Weights of a small transformer language model.
Size: 13 layers, width 128, 3 heads of 64, MLP 704 SwiGLU, vocabulary 1540, 5.29M parameters.
Training: 111M tokens, 13514 steps.
Each number is 500 + 25 x the weight over the matrix's rms, rounded and kept within 0 to 999. Layers, rows and columns count from 0. Numbers have three digits each.

# gate: layer 8 MLP gate, 704x128, rms 0.152, rows 648-682, columns 0-127
# up: layer 8 MLP up, 704x128, rms 0.137, rows 648-682, columns 0-127
# down: layer 8 MLP down (transposed), 704x128, rms 0.133, rows 648-682, columns 0-127
gate648:481491525528523503467502483526493505524493480497499522499486516466502489459509517487515486519503488492529488517473468505549495471526480484504489480530522518533481469466547510444498499511445510470530451497478474577485527498545506484518461543488494506487455484468528474549509476493476500485543541497514460551522507495487491561543468500513484556511462475518459500548480508472478482531510
up648:485504542465514518497481511500522487526468517529484479525519482530497514478487466514500467525486536458469509480495522436544460511501466492460547476452501524513518568549502505527506485444516480481531489506479524527481520504476511446534492504541522478555467492469502562496518527515510503505505532539532509502470494502452488467516490509492565496504510501487510514534516509479503486503510
down648:498525474494503494480490513512544474493502490533561523473471501466478482502502522525517476481483487514485516481478448502490525508524489540480508519451514525503473480486535507517500514473473524516509509500470501521437506484548520511494504484497517508464494512452431527491494508527499535491477504520467482533498557480479499498473554505488522555530538523455514524607486533518479514505479
gate649:516520476498499523510504513505474527494509481478461502494440494505537506520499478450462518480538522504551484492471539524502516491506500512492522465520486526513494494479508469526524478522521451487495488429482489505531507481503490529503472518513497537522487555475502538539506504501507508507469506490520502498522550538487467532472537503463476513472494468541545484512528505537466543461511
up649:474481468489491497518518509561521561459523500513486535502462520508457497475495476516487472465494454444522500524474519486512508531473492519531494501495515436515498506474480489478463484479485493501464563515499510508474489504518492494447500543515496517492456494509483462507517530519466533539493499473492489505466537449508495510491466526516495501563528524449477524505451506473510527510503
down649:500516479512481509531487521494493482501479484494490528490518503466517488491469541497489552539539521530512504472452528497510517472514533478510505514508517532476461536452505437543496520505502515526500502431519503517491524507485494484514464533504519503517485548527497488504515493515520488470504529551487482478502595499490461518489516515516502494504530467547549536546504452504525536507513
gate650:499554521503528509507502523482506499514513547502441487502502514473508466479538467477536488508474494518517495441512476506508514452543458497480532490515493478500490471521512487491478475486468462468501541501522510500483460483489496512551477488510492469489516455518498530532536494529491483496519528533531553506463517489498512496454504486515473522517432486529491520521475498515486496513473
up650:518472527524468476501469550489473542538489496503476464495495524463519491457507529524512486478480499537530451520500480472483515497516491498493509484518465493515493500501498487496531484527454497497485531492510453472489481485501525446515482517484503493482508472491512513528537481483514491529469464455529511485445481472535504531459506513481474496470484504536460503502493515454513498498511
down650:472532510486507507533530495489487488454517518515440507494494492503481481497469487471461503446491445487517506513526471488517459509505549522478537512482543480498538481479477492490518489492452497539501505527463538510521513457524481509490521466493523494513463519430515537492467509506469529480512530498523459481481480504480502495518487480474518509490496483506490527486477498524500470501505
gate651:492480511459497543468495498474498504516484495430496484461488546482490496522503509538526486520489502483513471453521514498539470528515534526493479500508502504490481487498481496512531513471473498500541487492487486537476455531513548512524469508527488537499505514493472548468493498489497529501499485538506521489483516466458540504531519496498524506510479493536497477525492512497536492504495
up651:501504511519488476523474488562521469501499493482519569520542498497496520483476506502495496523516457495532484474470488484526520507525490481476502496495554502475469513517491506463495529506511482500493430493470522477532482493522488514472497521465493518499548508478545490502459506451508478509513510497517485521520509482537509439530471516498504492503500496517475492543508478486514512518511
down651:508503497472466491486498510558493504456506515506501482452489468465496456514514520489481502503450501508490493492490492451505513515469503496516551482454519508490519513544486510487499506500503524515539486480459491489472515508482470525517510545486533519475483511483506523483469517467466520523507489499520501513505534508556517501505525486527497502495493513502511518521501501481559529522475
gate652:546510466519499480512486489524508467536511496528483522533483524492464506536469464507531526487515486445496469487524491465481545488482527455485502526525476487498453496508527483455553494468520502500490511493501500507536483524516486493496515468484523504508508513483523491547491481482497519525493513506495491521480526460504502504488461511512530492482509503537505502508472507513466513469529
up652:519456481524503483533482484475541515492525460553508503466522526509504499484524475514490542496525484488496526509457507530482532465462472489478491483467528457521494484495489520509499505521476480518469532533471485470504518502494491514531467503511485492477485510510502509500505485493495495493521507494520517503547515478508536537511524489523495485494514518489449510561541507502552507497535
down652:538469512507515492480472495499529515527459493496504516528523483497474484536524494504480522484541495508493468483488469454508507504468489506523522514477510499476480480496521507474502491487489504495472489493549481514488494540507526519494456463489520496472508491528443491544466498467523516472450477505515505519487521478468509478542520564494480475498487487504490509481537455489553515505493
gate653:523524526516472518440476529471491469492518524517497550457481476490527498555542491474486513474508487481446515510524490517491431484511494521506490538512497525500516531450497498480510461526502506497507498442512511488448510441489518489520478535521523522539500476556481475497522504529473488498492518490537496477487520520444502517490541468509483521512534498500484515527495517523480487425512
up653:511541514510492513514538498534473522462490517543501519449535497465524497538520467467528444479494489476501499514505511490486461465477505477501520525460533514555540488528464507474503461502490490508469486554497520529488478505438464521523464461493494507540490506528466507474495508506462489494514555497459558520485484481486534500515522501464500493535522497531505509491450567512483504493484
down653:515536519483531536522485517473506488486533513452519556519514534551528447529494471413498483553498495498514473491518479502486438498493513484511471525503505483482512481497455525500490507538503557513503507497524508511509539525543509512478507506491522507506435531529519519500469476484467537489508505499477509511504460519479493451545471507569513500519502520523537505504496501498511509527477
gate654:531450516497514482491491498498524464518510492503479502519491467492471517459478501507547475464480516454546504520518483473522523536499489501504503495555487492509498476498517470491524496508496517472527515468533514532479550497501509480461530526482526505492484491502457535468524506462489492480479529470487465481494525494500527461473469479508516512486526511511460487537495498442514485484481
up654:491501447425533502498516529495515498491542503491559489519480482517499488507494469474510527486513491526492503481505537505510448485495484506499502496508500487534492523482512494472484520498489535498501457487486504529497536530516514486509512486533521502496521540449513526529492515478483456446454508513523477454527506486487471526444524527480487466506485474513483469475524500542497517468521
down654:507473475489485505525481435491513521496530486482498463474496505523485537477520477496549520496513524488530523453485529503529456453477509481500511514489481485497510543495495469492507506503475498501510478493492488458492485479495442514512518472469520484493532475517467495493480517448539481487480511522530482503510480487463483478474558480468510494519482526549479510475511520499461466469488
gate655:522535540472454512438488516468528487499514469498524512481505484491499471525474481501473515530506496552520524490507533475540500505470501531537504497508495526452505488492516514488523529524520496451490516526531543519469510493504484501485529522523489510529497499484516509487489490519449487471530470498505532502499516477542486511452521511547549541470507528519478500552488507491526488474496
up655:498495512528505500481506511509480488487516511507487559501484503514489478488483499520478457476534495486486487541528495492492444513519499539496490486537539464543483506513495520499495516478459475488487505498525533479471500516459520501509471500447478481495514482530504452526458510528517525524476516512468509474567511479495522496488469513506473509475479461426517479483491455492535480520525
down655:490535497477467512482493502504489470469511508464550473482517514520469517496503488519537520509463472518457517518506513507481555501539533506419496553487516532530549502511483498483489497514513504521524470453527496515487516482508472500478501551499516551467533502496470530529495516508478488481493509475484523523500546494492494474497508518482461527488531482527494524527503509517482512486521
gate656:491466476483483506476482520483486528531517494520493471517547464510512535531525483516500479551510520503521463488492487497464553523514473516514500504489485487458487529542500492480536497496499480506470516495492517547480494549486484521501496503527511510534475496501516487506474490514490541495512506463492506474520510508484519544484488491456492483479517454495512527528510521511469487488490
up656:487536502544470486481486452524521462481497520513484525501479515505482492520495494532479462505475467464533475459509552494537525476516504528502499529488465481510484501510502542506518494506471524510491468475500523516463508489512534521498504504471512508568484485490519532505536519535465546489492500497490493481466500524456472500545496517507525516539478506494511494486459498447476480502520
down656:471489499511501529494532478469506508469537524539489478488516442495526472498532521563523551525478504505487493469479486495468483536508458491491494473495496533508490495493494505477498506434512460481469490486481483548471494525524531485470472510544519511509518540509495463500520501531505492486473530480514495513444478479507483506503508512484474531508491488508478511523526552509492516514506
gate657:537492520481455535494496488498519513498534499528527497484488526545536487514475460492537503498487494494506551529469493499492540475462490548543501526501478505480484478478522484492486499486465472516434502487464510445526506513463530465487481495448473498476492436448480484508464512521498527426488497526518540478530538477513518506520489514524509488445536472535487505546496508530519515494486
up657:552478531493523507483480516490530477505500503490459463488444515494496466475519497504510485502508534508505493516498489510478497486501425503494478541513518483563504535467499494501499532518500487517513519506476510462581530485525488482515490514522483483480523452548532531517483470489496528514498537541501528526498511521498450538484523472516479521494505475531511467529535507465459460465553
down657:510506503510501467454474452468483490482495504544453474497483467520484474494487497497500496544486472477462537498475488501524531526527463494490468461525491494544504507521501469489500438480495484499547497480446483505519531497548516451491491534539499491490446505574489522465524519491538550509496531507476484455506458515511492523507468487501545506506531514493477510531495519508480501475480
gate658:515513518521493537494502518470515563503542457479528498442517511518505550485526519529529517495488508485498496535483504539475485507498458558502481505528471482494500473542509498498509466534475499503496488458484497500534499518469523468512488489497488514504478466472481480492554513538471520531451484471475501507494505522496488526500506510491518489504464544498513513530535517487494528496476
up658:509483546550456521447543511456524518530504505467535477453502508467494540508522490493462543536491504499498492510499498499487519486491494495431533501500512465528474473506481529524508494516507514538534495496552510467524506469472486495502493458511472511529511466513516505493497476493493511506499479530497498498506495525505498485495463525511470472550468516564509501484482517469499494476509
down658:532529465500463484473508521484486494515479488499502532533499517493536476484480493524512503514490489462449487532476512502561503496539545491500482519496506493515485520462487471484514491491514534526523489502507488506497512485539513524529513485456448513530467501564508483476467477472534465517484466516546485484495397490516519454499481515485527522509484485501529492468500486505494505502510
gate659:517517482474469524484517476495502499519504545583540533526499592503468513512491526490486480499494516447512474493469477490515477502514529517548504489473453504538439481499515472435490477527501533533512500521541512507525479487496557482480456464518479491527496481492489494522501479501496526457493518503505476495547528514492509521470520507519504493498491512495522516512472554508485509463521
up659:470490453520510506456480482476483449493483470531520548504515483499522546539497481513518471514485552473508517501485470490507515454518510549500477527456478495531486490505539509497499480519475480472499459482523497541502503502507499498501520524559489471492512478523533495487485526529470469488536511523523531499517478544494502480483512539483542477516491538525514538511529491472538506491498
down659:460551494511470473532538504526506499497503528531516482451491481489479478499531526461543528521483514493489497502454485499507501469516494461509499525508500504453447495451547500502457517502500505503492489504530491502552519493510471513487480540515498502505490522492502542446502470529509524482483513517482512528497444491500457530535503480491510509516504516476529486470510514551489528492545
gate660:484465477517459480484483495460502494531502505472490503493484498458503496542483499486464476488461538542487474500551504503489532521512514475474528474528485489488499529519479487499529494501506501478502504464529508492502438567468489494523479467483461523509508524529500516478542475489491523501537445502504502513503500511459528521539512453512540478491518539534514472499456500528499469531487
up660:512495482461555548481494496486485465496524541584513517479502523493469508463489493540515505527525480506507443494503493522521534511519492491477487492530478497516487471493479490519465524504473478496468448503480546488499489531475499467491521500481492458532540513546482513490510504485518525478552517478530481532483529507478537485511448511463508475512497504486434517521509486509471477491500
down660:546496509543481522503514496464527489508495474499523537512530454516492500460475494464488507514515488527456510460489497471477549487492502510510456508534529510499491523494464462469520467513521475527504490494543531478484492463552500488516505509514520450482506493549490530513490475516500501489476540489477492524518511500492448520492499483492455524441521501491482490485516488479515501522433
gate661:495519524480524471507480523441584503482545505564518476505456498552501482537502459511523513483464498455511509480486474497458507537461480540499492507470493529485495484454503494489502501472536545521491440517519527533491502473504472524496461476524480488506477443471489504477527537505491517502505553486508512508448541486488448505538490497493496533491506541490506526516507487495482474512513
up661:436507492513520502491501530458514546467487516518525528473501449513520507488510517497515503444513505490501532497460523499476486502491500463512507492521487494494508526460499532456524500444505509498492504502477480477545527538467556519550508530474554468499481474489523493494497512521508529473493509493538540495491520531492508452511453494512478530509484515510495527480508534517516507524485
down661:460531520499499461526496482490498513511498487508468503507451499474514507512490516441500464482495525483525497503523472560485517537542482488474501494532514539479520511502494516518495512495486489498495507524552521559532522510486573529501495488502466505520534535545525469515487472490488495512500499481522526521464424479515448481498465500482491490490509482534507531489522502488462507527512
gate662:549475489480525480492499496543470549534516481509508480475449501476534493477452534476518521474491515498505500453479503511535479503542490477532479523478521535533511490508539467511513557467494521480488523509514519531500519467535499508465466479458484493527525500503481504495504507487498493490530514528541517530499523474488538509527488477482477510496472467534504460511486479503489472504495
up662:496474523484510484484467517441512514479490502512510516494497500491518487542474523481526501463535498498527528530528513533496500509505560521481524536539489479537490500460500536492475480503516534488531484510510457466481517524501528479555493494485489511482508506500540503485475450484484544516500482490527502553462486493487507530492495468514448471471509500485470531492505499527474535531466
down662:510492453498525517479468491506502473525489516486520488501515561480545475486438477502531495509509487464516448476515519512514517497506458526525482518546490497477458531471459484486528490474489471485503475471514499518462520462475506486534505480551510456511493507488518554543511485482529532500503512491496497494482543508529498497496504477495575510484455468533508494493483513496502518485475
gate663:484493487553470470524457513527494522478507515487544511480464498481492466493483499460437475514516495507517493519518520485475505567529470462430551491502510607544524489471523485506535520497513454471523484496507507492530534509486507499474525508523489513533530507524522483510485483473534518497516503513494461501505531505485489535549523439482472480482481495503514490517490502513494511495500
up663:484498503545442507492517514516461481486531517464528511498500492562492502489514528524509472484513491493482528543456527499478549516526486489488524541477498471548502533460508505487499561476509436485467486544506529500461498517447497486477506438478479480494524515500474512503523491508497464495533495494532519480468483502483480509507504459495486501521467476515526486503456532521496526494451
down663:493500521495510497503504527526498488502486447499522500480483489530483520506538528495506524498487491478534451434518484505473519490533469452526481520490494540508503520550487486527486540509521479466448510494537496500541507523507504500504489510536498535516470518567500492473496531511474486499458463493453488505506447509538488514496471473501460482544534524534516481488520510492517482523531
gate664:512505526478509478475463492493471513538493503482509482525511502524501524477507526494456458421505462530475512495517466533492521517479512465485477476502539519497460509506475491493522528532445482512515543505512529524450513525538519522500507528514510516510504502505527514439516508503516496466479500478506545554521544504434456532514489523474528510511480505492516501533529493506498489486521
up664:489464519517535556505477518542463463484481484501484505473524489469489505523503489522500463494545440527524544487522505506530515473480450456524497511511473499487475472493480501514509490492510532530508541507509464539531483552541534519505509480472484469475525445484518496504491530512510530477468468473491545514542512490475484492513498500491516483498483489527448477512484557483509556475495
down664:479499522494498541466470539518477489463518489517540502470500512503496469489516465559510514509456526491476489515497529481547479502538485497501501507521510529482526560483522520482470453463472493473506489457510449476525501505499475500496495507488544501463491480485542470479514486454438555500498536490496468520527435489492502480509489523481583492456491506469500482525479487518508513507495
gate665:506516526505492528499514525549466512494518542510501544444443532505497516501489513483538508522532465502499495507444495495528449537458476512529510511447515516479483527525490460529506523501536515482532500533446526493507499473493508539507524472521482575540518492497473467503523455504456486474537502533531482467493508458495463448559479542523475509509512477494485502538487520495491523521492
up665:496483447475489518498475541533480506499475461534503479516491492501491498495502503519498486509506528507470512532566470490522521490458527476501452496490544503496484531474530515496499507534486550475492511507507495483492496505492469520465470461515526575525462502487432476451455455536494516491492493463445538491526499461512493499535484518521552541479495526507492472532519480463535490503531
down665:514518519454475522514483504494505503508457489532504530478512500554522481484443479464502547476472479498524448504481521487530513493535513500451507442544549504481521496562497515508485488547521486474511509487501525464543507510533505534498487459538493517515505490516544496504525477493540548504506501457509480526494451483512511501465501507479489543480510527486452492467520506479459459544507
gate666:499483508452495519517464469521529486528529484491500499500482487495509471529538486495496480508491512458463538511527518446513510506468493474493502499503479546499462490529517484502494491470509510459525477517550517520459475545484496487480538438538490508516491444521436443516512540519495469441513500507492508478465526481521471515459537525569491488498511534478531510517476534539537506495488
up666:512474564522535474477511489515461457555508495490534509473530536492498476472532492461502503466466497491506523481480488489507451475496478510493532484476471472486529472494454541446508520558511530466520535495517523498457555525518487511491475520508496466508517465521520463499527519434499497523519540530504519492485526464498475496502467506483491472483458515478471491498522442494456513491536
down666:477486517486517527490488508492497462510479536501518498495494479514456549521539491493536506509497498488474502511464492466477490512469504506537504505454524496526530505497513504522476463505508478493532458519504508521423524556471526491507514481443468512490497509515459474512519507525466479463428469508476510475478534486447477508461490500509494559547495535513490497554514472481551506496504
gate667:571535526535513477565498492496495491448540551499522455496506544473511531516446531503478477484552481489538474524513499459554490547514492519484495492487509568491517490510459511495519520534490490466532521514504486553523514500450537487518442482525479480479512496488508522464526461478557460508511465474474471517483524475551479515500473522513490438500514505471553471519484512492507487503488
up667:480467548506505545466490534510488510486470497516490506489525467486519527510492466432480474497489496460529487493538487498456515517490510506490517499477483485495545527480520514493512525522481528491516505512526505458490451501522524543436461495488487466536478486492512477549471438543505486520529490467521501473541500486436550469477426524477497512480454512483435500481501476515483489490503
down667:512511495428517472479508487435507478519557523500515486473486547492482483515481539464473459512484471526498450534482458483511524514478505492544492529513487531507495510463484548486518441483507510520472504484505479517528505540491479500541562523496526482471491491447567538498500510540505499499521510506517523512442494503557466467489496484496474511525481496513517498476506528524470495517467
gate668:500502501498525504514481479521485521482544501497504500490475543459511508484452488498524504493454531471513524491506470510496520498466461512544524485534504492475467547531517468496527488494476512518425544425514511486490531500516494497504440514502492533476503545483514516487507539564479485497537491449528518513496519528499527537470516517495483520513517512487500510516478540498488528508508
up668:546479505489490491492478531515497474510514481507461505488493483503514507487458494455513494483533478539521452507463431493492533522510510452463533519499533504500524524489507519473513510503541460508468521517480492463501467493492502505501495522502490476536457526516478495469512469519544484495521495490484496483509510457511475461476467487495486531484508481474518525556504525510505519452471
down668:486497523485499481501539545495476536472505492514486509466505513481496511496476478520493486476477557533504513536513469517447524471506519501519510554502521536485518497493515500501514461508472519496490516482487484535483523530477502482534469505483501521446470532458539512449455530553477519509523505473527485471523549528512542524507536515512490503464513507513517504516518501515485501492512
gate669:499470464509499489499512524483501506522520506486491529464498484494537486482502477481502449463473520521483536478509497444533484537474496456452445469501464496491527495534518454537491477479493498473482543460532441449472463521455451491516440552475511539531474516501487490491508547505498532455513558471542498517499504477507528513472507532483489495496480492544523449511505533525475502485520
up669:490504546512468502485466468486518520503522481476527503454477455511490496515512533516498486522483468480466453482523533484445520469474481494500510471509496487498485501500508469525489507457554462512522467494496474470545540518454521503517520499462507465530486458511487491500467544498540526500456506519501517505472490478514519500548506506518464509530492483489483512498485565545450480486525
down669:545530455493524530479541533470489495477496499485490550526458517526549485479486466472530520489522484486487499528512500515485443491557508454497510529512525504506544492484478520457499545534472473511493488480500504466460506497495453482496492499515469556462505512495493511463513505503494557492517501486487484551489457519466505513520497501551478527474477499512505519503512514495510468529485
gate670:524510551483491487505463500434508494518487541516535488485483530476547531495487509503474481481502490533481495522465530472462512497514500507466532459525529517560502488481497502499532514464479512504532492493488508521499476483489473506510470497484504501524497487500485481512535541506509551540521525475554535508504510515495521497527459506463502487518486457542486520491514501501496498500529
up670:511540468522516484542553515513543544521474531518523522482512536464510521485474504478483473487496488525532520485519452498489519495507466465505508523523545511453452517516510484506487497522483532491478537509501506519470474476474499489438504490497547552503522527531498513498516476487514496474482516501497493515477506518464514516497531431456488514499524486533481480499470497472475529508512
down670:506483463510506529481484468507508468512497547512501512526513474523522523483485481527496500528530484473478503463527524500467502497488495494465479481469511496501508470504484488516509571447539480538477466474474502495467481485478508506523576496543484494489507502472493544500493509506490502507517467530466484489539543503501464485465517532494505478501503488449511532504456525519510493489465
gate671:536460468521526511463467481540508511518522503507493514479480525493500464519499478480491480508521460493492482460499526425530537484524520495544489527469508527495459518513551457510540544483503538483494508476526565534509553522525492519539473504455483493506482502478504465472490503484509525496546482489521465498488541487459490525499480505532511502493426520454518514516496487527508473500486
up671:514492504515524486530530471503482524490510497475489559481528481483479473494542477547494520512507494484448509498524507497531505503529457486432519538529473543471573537528448478468502502528481471468535543499448521473486473495503467508521489488492504475529483528512491456486533500465494523481499510532515503493480504544544528508497525532558472471512517503536518501506512488445476518495534
down671:525532516499510511475530488499527537568473508467484506486478503547489532493507499461480503516489504473519558465519516508501502494519478493525483453488521503485505514518499506489507482567520488506500503489539515489531509485544483494519529512446472522483433489516492534504509483476521488472545503525465500507525581538462520544487501505488502471528562561494472495552539494485510494456521
gate672:531519468504495492529476522571493462502506524527462487479503483551508512485522507508489470534463516465496469473532483500528512513520457480493445470507503534503498463485517528527519495521507493481542480547528507501544478533481491455473479501503486498540497464527496497511482512493532511485481502493511516502554532563521478524486480552461535494498542468504439522537517478494513506506472
up672:464541501504505490527507481481528518460531545522519497519496525504512509519527500446510525490534512538521547475484491508495514537512504500523492496487484492453553520434550512480498508467526498483501550478460508481478485531500523536538455463492476520475489513472480529487505509510510515531504541528504469486519520510534529514510519531501496525468512521498509472494490482518488445520537
down672:542468534503530516523499519491544487478567525513510499496531464507532504510548540542478519484464499529486480509496493467511507534513465492535512539519454485549507502521510536499507451480457545521484482520499507499533495482520492490487489508488532511503496485524523485534509478509499501448496473485492463487500528508487483496455511497487548576481489502505434523521521454512503486494481
gate673:554536494516486498498479489500497513504531496474533511499517559478534540519537505504449508470521522455493486485485527554512453523532492512499552476491503492496508508487511456529494515516459497467488506458474509541511455499518504528509482480460453550475505512500524467513508484503438510535561474544494498516493530501515510503518499512475532499461474473525527480521451514431486521470514
up673:447533496567463481502495491483473466538533545515500468523482509490505468498494524497517490528504496493488449473473478496516509485494532462457541525527457495490513529513506471506491429513490501505512539495545474492492575447498441529504536491529478476506479521536490464508484493501518436481498512496525465512470521484465469494477520488470503535495548476537510496495490459496519498471523
down673:526528508487500511473519505491472468448441473545478515507476506544516529536501505465480482536508506513461486471490505521521475541515452497525501562507492554497501508481507460518500500491525511478483458469449495500514426472493477487482549529549498569495525514450526525477548503548484556521509466522484500503509513507506460474527500514501490507473491472474477467503488486509489484505482
gate674:498540512502517475500512519462485528508460504492539478475506549452531529494530468469506487503546492525539530497509456507478493508520544498501489536540485512499463518458506470481518534514459456467552490470505490505482448500499482480480516500466490536501527483485517463491474482498490481530496517504492485474521509473487519468501483497481515492460474482513496525492518528536513480533467
up674:512468503483524534556485495530537520530490485507499519464473525515495504483493540515514496491501513535542524465521517485480478470481477502506533468491494498521508501520466491508490460515494480487531504490456457520519511521478479497499534513497520477492504456517453477472519514492525537467472475506493504501519481534466504486511509530471484515501494434481419494505496482489531561504492
down674:480483502500516531502510492499499536492528508460501511523515465494477492466472480520461533517520464471515479526486542563533485514492525514520493501512497465513507471503494491494501436523468483528463528474486485511496495470470519507488492441470466479512469482487483470533482517450529522527489515513511498527557536531480475530487488522511467483473525463479511528468478491465485499502512
gate675:513516492510523513544455494508514490494548461482494497457499466532478512519482486482518518523531482469486520486544496506515475483485482483509501520536497532480489527540534493457512525515479541493504507522503496508529513525456537471521520494497490487516462464482495482484523473496461495495429475534477496500552509446486486511469494474534547489526501531498473461542514552517517503475490
up675:504519509511490525495498519510561469470462484499509489491444459511494470480463475503495478448526473495492500510467502468551508496483501496484524484451504492528528528448538504489522485507513444518531518530502486495483498516525533498539520524478530532498483499517517510487475529537492531496526490486455487478494493474468490546522523562507500435461555523499509504480524505470517515484465
down675:498500550517532512470537486494476498448487472479493516496560490520454534495457496454491511488473492534489552487537483461510498497464501500530483476510502512474512530533531506498493475486481522468464473525497457436516485486510487497474512511449499485484518496449448478493509476528516499460469461500522532487520532494477487547510492507493500500480487526471490543514534482494508486528514
gate676:500510513499512485498481550494552506502555501463539505493495467469483497536447510490476490511457503549440537484495502482519523514476519526546518471468521470510463456520523504487495513498486522491482507521483510468532508515529493457505477472515511521478456455453491455459488491506492493479489503503492515471501536461480482474521516458537504481452549507479528495536519553580501535516515
up676:487503504500499524483474537518532477510520462500497506528479521583521494486497507495468554492520464498482512486481514488492501498447504499481495511426486469512484478520552469507511497522502523512461467489513481493483494468487515521506483480496468478539449479463487533512497492522501508552530464529540460498489511532428540479475471534480474463493489486518499469523516503494538494541500
down676:487527532477503528477577506511516503482500495524483463482479576512493498507469517448490518486502495531494519498539448475448500499497537494471484475482474525492482505552502535516446546526518509487472460479527507469531477511481518521462467478531478521486557505468490527523520524516460458493472525490495532509500530518509468536482498499510466496526487509506495488515497547538524484520476
gate677:507503511493503503500473490460511484492527513483499496506495493527518521504518503510515491483504475514473490496496466429496525525495494486497543474478496478493505487495491434537486462480493447529503499462472463469480517514526496515474475454495465522469477496519453489502519498515446510493494465512492525506519533503473504486532513508537541537472477517519553479533514505572494516513543
up677:531536498510500472474500497497479504491489540499516513479485462514509503516511493459471475496485521509490501519500495518514530486505519543496497485535487513465524488495521480469516480481470477492518518525531496509530513528524515523519525484456504492503467494499487486458474490451510475483474475506505558531483481457519501511482515514541500513465510528525535455513463519519511502469493
down677:474489533544483480519503531523550517514516498477542507479488496501517499515540492489493490509501534478476500466525501517456487512515477529495503500480476499474522533535525479532525484509491491521529550510500522525485530498507459517463514489503514497499491539521529507490571510485508484448494516529477494502493486507529482487522488492472544472529531483472486484517518485471494492489497
gate678:477506474496488488475504486528501494449517498515490472491484497499507504494472484494479483455508534475509486493507486473485459500484495499515452471492455492505507484468507513456505497534484466489533502483462528500465487521464510458494463531472473515517487522470502485495502509526499501496513473499491501447507515507520529509514471500499516474517509524450497493512531487499457501500482
up678:540506483483505503526524505517480488490492490518459483504499513533436482465489475502519510481483517479529465530508501516524498541472506507483495526509485498502492508519519489519522487507535509464498489527497527522528504492513491546490495509478500482465502527476502526461481516524473530483519525465519451512527475507514492490483530478539475491516526478523486528486489509527447505449545
down678:466506531472499512549526503489523494523499530508519546517485527493498496471485465484488484524538494492494514490474506482537513483500496515524527445540500465540456521507466484528488497487462516469453481490525495524511478529516470498522510460513526476520458508465508515515502528483493484485484486507489528555505510516521494465490505528496528508494498495496475520472482479495482500499480
gate679:476526521515504413473484484523479505495542472525484514529516541507534506522485500503524520488500545474484557503492532427526512487536495481531479529508537509457518510502520473459523476474492496494494455465513510474488522536476503501470491476508518484489492462541487492471507476479491523473547492476507511464546533500531504535492493503487500458485543521461525490534533487521543509550523
up679:445526474522509481521507520537499487475530498528519523521471515405479503501532500512530516509531457461526503477507519482489489467554466505567529509481477501500519477494517506503497510484504522435515514521452473525458520543505482505464515497553500524452531482529507464509520504487508523471501485503539488516532495493485493498473504533488464466496468522512511520497456500520475527525456
down679:488509517518511487472499476501484515504531470548499486499511506516525499541555513450506473529492510469527482454568478489516491503505516478487508498457562504502576506557517483499494506481485509468501494529474530479493507493504522535434510440513520512532492467478494478499478508449527504485484481503502511476512485513514487490493469492435513512499516539474503481521497453488503450524491
gate680:508414453525492499520474526580554546520505512472492531431481514438503518479516516445518488506486522482487463513501495521520490501496495483543521493485492528490432477540515506488501510525515484520502487508435460498510504493538466492518497484460531517480500501491507516434489522529485511510536459511518484501512526506478509530482505496495531539476499467476480501538484558518511495507490
up680:543489494449514499494510486478492515487481481466524513467506485515456480506459475492422525486514507531518500518459500515504500507538500492482496557529502463522512505461528474476516488488496473453485500500540489500482485495505512475507504564534486498551459516527511408531499506511530473511460511513473470490526505505493516461562492481494446476504504479506471501505470470508465496500504
down680:513466487544479503487501492508521523512512476458561489494515517513500526481450494495517524501547481485499478477481545472500493502517471474527511483516478507494466498504504494523502515490476523480484528507476472531515528466492489533535492490468503489516489494502462474466483527526495502482547549506480505514549626482503482467505506544513486556469480503509503513519516529474483513477512
gate681:528464505507490500519451514496495489524526501530515500546511550508523493497495525467533498512480515486476522499534497468555492455488471530524479499468569513452505482443490479476484498549537505479519475518477497538500505496512447505506500473513498522534475496510491497520464540521483446487529517468538508493525516506486477483503525522502518472520484485487535490528546501511487503483506
up681:561458478467486508495482565480518527494510516498498468478501477526512526526463473520491441456504505481499484473495520538484510442496491482510491534505515489498494490449512496494501475499504476513527533561473493553536518465509475502579504493475477509479511473502490507530504470552462524498492487483487504538507510434465521508494481528506478520534466509513468506502527496483488488483484
down681:466497454529496502483511458522509542454476492529488494489502465481502487498459462462511503494478540493467465497511473515422525534546471502471507456532493486497495528552458483513479508478542498519509491467542472511515492531479464461486480548513526472515514488504491490489514475501527484511531475501501502509475440510509477510498503501513472482530516479438482486445496486532526517515493
gate682:524507482478530516472501522514521502494543489510468476477529513503559487504491514514508459507486492492477481496448490499520534513504508513506553438501505519479488475436523514490512464516517490479560504515492504484520513498513449503516490510520466518502517492511479494508516459554475508471549504501515510455496561478504489516473498505513538424493515500460484480514534526503509533477493
up682:437493482501494500442495513498504472492466493502544478554518483509493481480501538493467521482530487503495468517487488511475463459469465537429512540473495508507476500485496553518510517469503487448523463516512524434500514485477558513470499507468513536484480440496521511520505515484508512550507457493501522505482516478505545530474525470521503489489491521460447504502482521496497511452524
down682:537495494478514503513474520545474504480516492512555511514470539480478470507539498532483448476484518507490522534473500498476494501501546491498460481470508496503507508514492507490516504525511520485458510511507502482502519531527485512498489474467543525464411490511518531519480496509503470505519504448449519491514491498505470541432536503495497484503540521480468523593502483511507495459477